{
  "d_model": 384,
  "parallel_block": false,
  "init_std_up": 0.0235,
  "optimizer": "adamw",
  "beta2": 0.99,
  "lr_head": 0.0144,
  "seq_len": 512,
  "train_tokens": 517300000
}
Each number is 128 + 24 x the weight over its row's rms, rounded and kept within 0 to 255. Layers, rows and columns count from 0. The size above them is the row's rms in percent of the matrix's.

# layer 13 MLP down, 384x1920, rms 0.0492, rows 365-383, columns 448-511
size [ 97  99  98  97 104  99 102 100  98  99 102 101  99 101  99  97 100 101  98]
[[129  95  92 111 132 126  88 124 148 150 141 180 148  99  89 149 147 123 148 129 123 109 179 162 127 131 100 115  98 152 162 114 146 145 114 136 164 124 142 131 156  97 164 113 112 176 157 110 110 123  93 155 173 118 119  95 160 147 136 110 182 128  65 123]
 [120 131 102 125 143 145 117 122 117 141 110 117 132 160  97 106 116 178 162 100 117 117 146 108 134 105 129 135 124 118 130 108 146 131 148 157 141 180 132 153 142 145 141 140 132 122 138 130 142 124 143 108 114 104 163 140 112 127 132 124 132 130 113 100]
 [110 140 164  61 139 122 136 166 108 158 112 143 128 133 160 143 133 148 134 119 112 134  97 134 156 130 164 164 141  95 136 158 138 106 107 130 116 136  75 142 113 103 118 149  89 175 104 116 149 104 153 140 111  98 137 143 104 148 135 134 111  99 132  86]
 [152 133 140 120 106  89 120 155 142 173 163 124 115 133 121 125 136 137 118 147 183 124  81 116 137  69 135 165  95 112 126  90 163 125 156 118 124 125 117 131 133 157 104  78 133 115 135 120 126 151 139 137 112 115 139 120 120 121 126  95 171 103 132 126]
 [ 87  98 148 138 118 136 111  99 111 101 100 152 146 101 135  81 141 186 140 132 113 129 132 144 125 152 133 157 136 106 133 136 116  98 159 121 140 101 134 108 153 157 117 167 130 126 140 118 138 137 108 127 116  90 151  82 156 109 130 115 115 171 108 115]
 [119 107  84 135 124 155 115 100 151 130 147  99 138 116 127 136 124 116 186  87 100 121 144 122 120 136 136 118 124 112 140 123 103 110 114 167 140 123 126 147 142 114 148 156 103  97 126 114  88 111 127 127 118 118 121 136 111 144 113 109 157 128 147 106]
 [120 125 178 167 120 123 141 155 137 105 179 110 137 104 126 115 156 131 146 113 163 111 114 129  96 142  97  85  98 117 151 151 101 168  99 131 102 141 129  83 156 110 119 103 122 122 109 130 135 109 146  81 120 136 126 128 185 135 123 133  97 121 161 123]
 [ 77 117 128 131 130  93 127 107 158 121  90 114 155 128  97 115 142 171 115 114 101 130 136 102 167 163  99 163 137 119 128 110 121 128 105 113 142 139 112 107 156 146 161 135 103 101 154 120 121  87 143 125 124 126 130 127 134 119 116 147 128 119 120 128]
 [103 138 134 109 123 146  95 108 158 123 146 139 119 138 102 159  79 135 180 144 148 156 127 141 131 147 133 128 125 113 102 125  77 142 128 151 133 150 111 155 126 117 147 163 160 112 129 131 120 169 110 136 124 130 145 129 156 134 107 157 136 140  71 151]
 [121 134 113 129 153 186 179 134 118 132 113 163 129 117 121  66 149 115 159 177 155 102  84 135 135 155 140 146  85 100 124 140 145 106 116  86 127  99 118 162 142 107  77 156 147 152 157 140 165 149 137 133 138 120 159 142 156  97 137 161 153 132 140 113]
 [101 127 142 118 148 173 108 122 119 107  98 116 154 129 121  72 126 133 130 159  96 145 180 147 101 136 174 157 100 115 147 111 136 119 110 121 122 140  99 125 106 100 205 137 109 112 108 130  61 154 105 154 141 107 136 102 120 108 123 171 110 150 133 131]
 [124 114  65 123 166 128 109 122 142 117 162 148 106 121 136 136 125 113 147 144 165 151 128 102  79 117  91 158 118  79 131 121 118 120 106 151 123  95 115 160 159  88 143 144 136  85 147 127 118 110 114  90 103 137 126  87 120 186 130 125 136 122  96 130]
 [113 110 116 163 128 115 130 122 129 145 172 157 156  59 152 153 109 115 142 133 115 112  94 107 151 115 143 132 129 138 148 143  83 120 111  96  73 109 164 143 130 140 111 131 148 171 133 125  85 118 128 118 119 133 162 143 169  99 148 122 165 149 120 120]
 [118 149 127 106 149 103 117 120 125 145 138  92 110 152 113 116 123 106 158 184 118 110 147 113 141 199 156 135 136 147 143 179 121 143  91 110 144  98 111 116 151 127 145 120 160 120 116 137 133 104 137 122 135 189 121 125 129 140 100 191 125 152 204 155]
 [116 111 122 112  89 141  85  91 149 123 130 115 146 109  66 159 123 149 158 122  89 135 134 157 150 147 102 126 120 101 173 105 143 101 123 151 109 141 146 119 142 105 158 123 130 150 141 136 121  80 125 147 131 127 105 136 106 135 144  94 126 149  97 130]
 [157 144 162 149 147 127 136 133 145 122  94 123 125 144 123 185 135 112  88  89 130 119 125  98 150 152 135 119  86 105 128 143 143 136  82  96 142 144 114 112 115 149  99 137 161  57 161 132 127 173 110 115 126 148 100 124  73 125 123 106 127 112 156 130]
 [ 57 152  85 120 116 152 132 153 114 137  92  98 127 121  86 126 110 112 164 108 142 112 155 110  77 139 116 106 171 130 127  96 122 122 150 153 123 150  87 160 128 102 120 121 105 139 110 149 106 148 141 134 110 108 155 120 130 139 101 182 112 133 101 114]
 [102 118 101 142 111  94 175 117 147  90 155 124 119 165 138 146 116 154 103 130 136 103  93 147 101  99 115 124  93 115 128 110 170 142 123  99 148 156 105 104  97 142 131 113 126 112 130 112 105  98 146 129 123  94 107 109 137  60 147 124 106 136 171 122]
 [143 122 135 123 144 158 139 165  94  82 164 119 122 126 144 121 123 127 155 105 132 159 100 147 113 116 132 117 107  58 119 148 146 128 131 139 138 113 137 114 123 125 121 157 118 111  80 133 169 121 131 171 157 133  92 148 103 104 150 117  69 132 149 105]]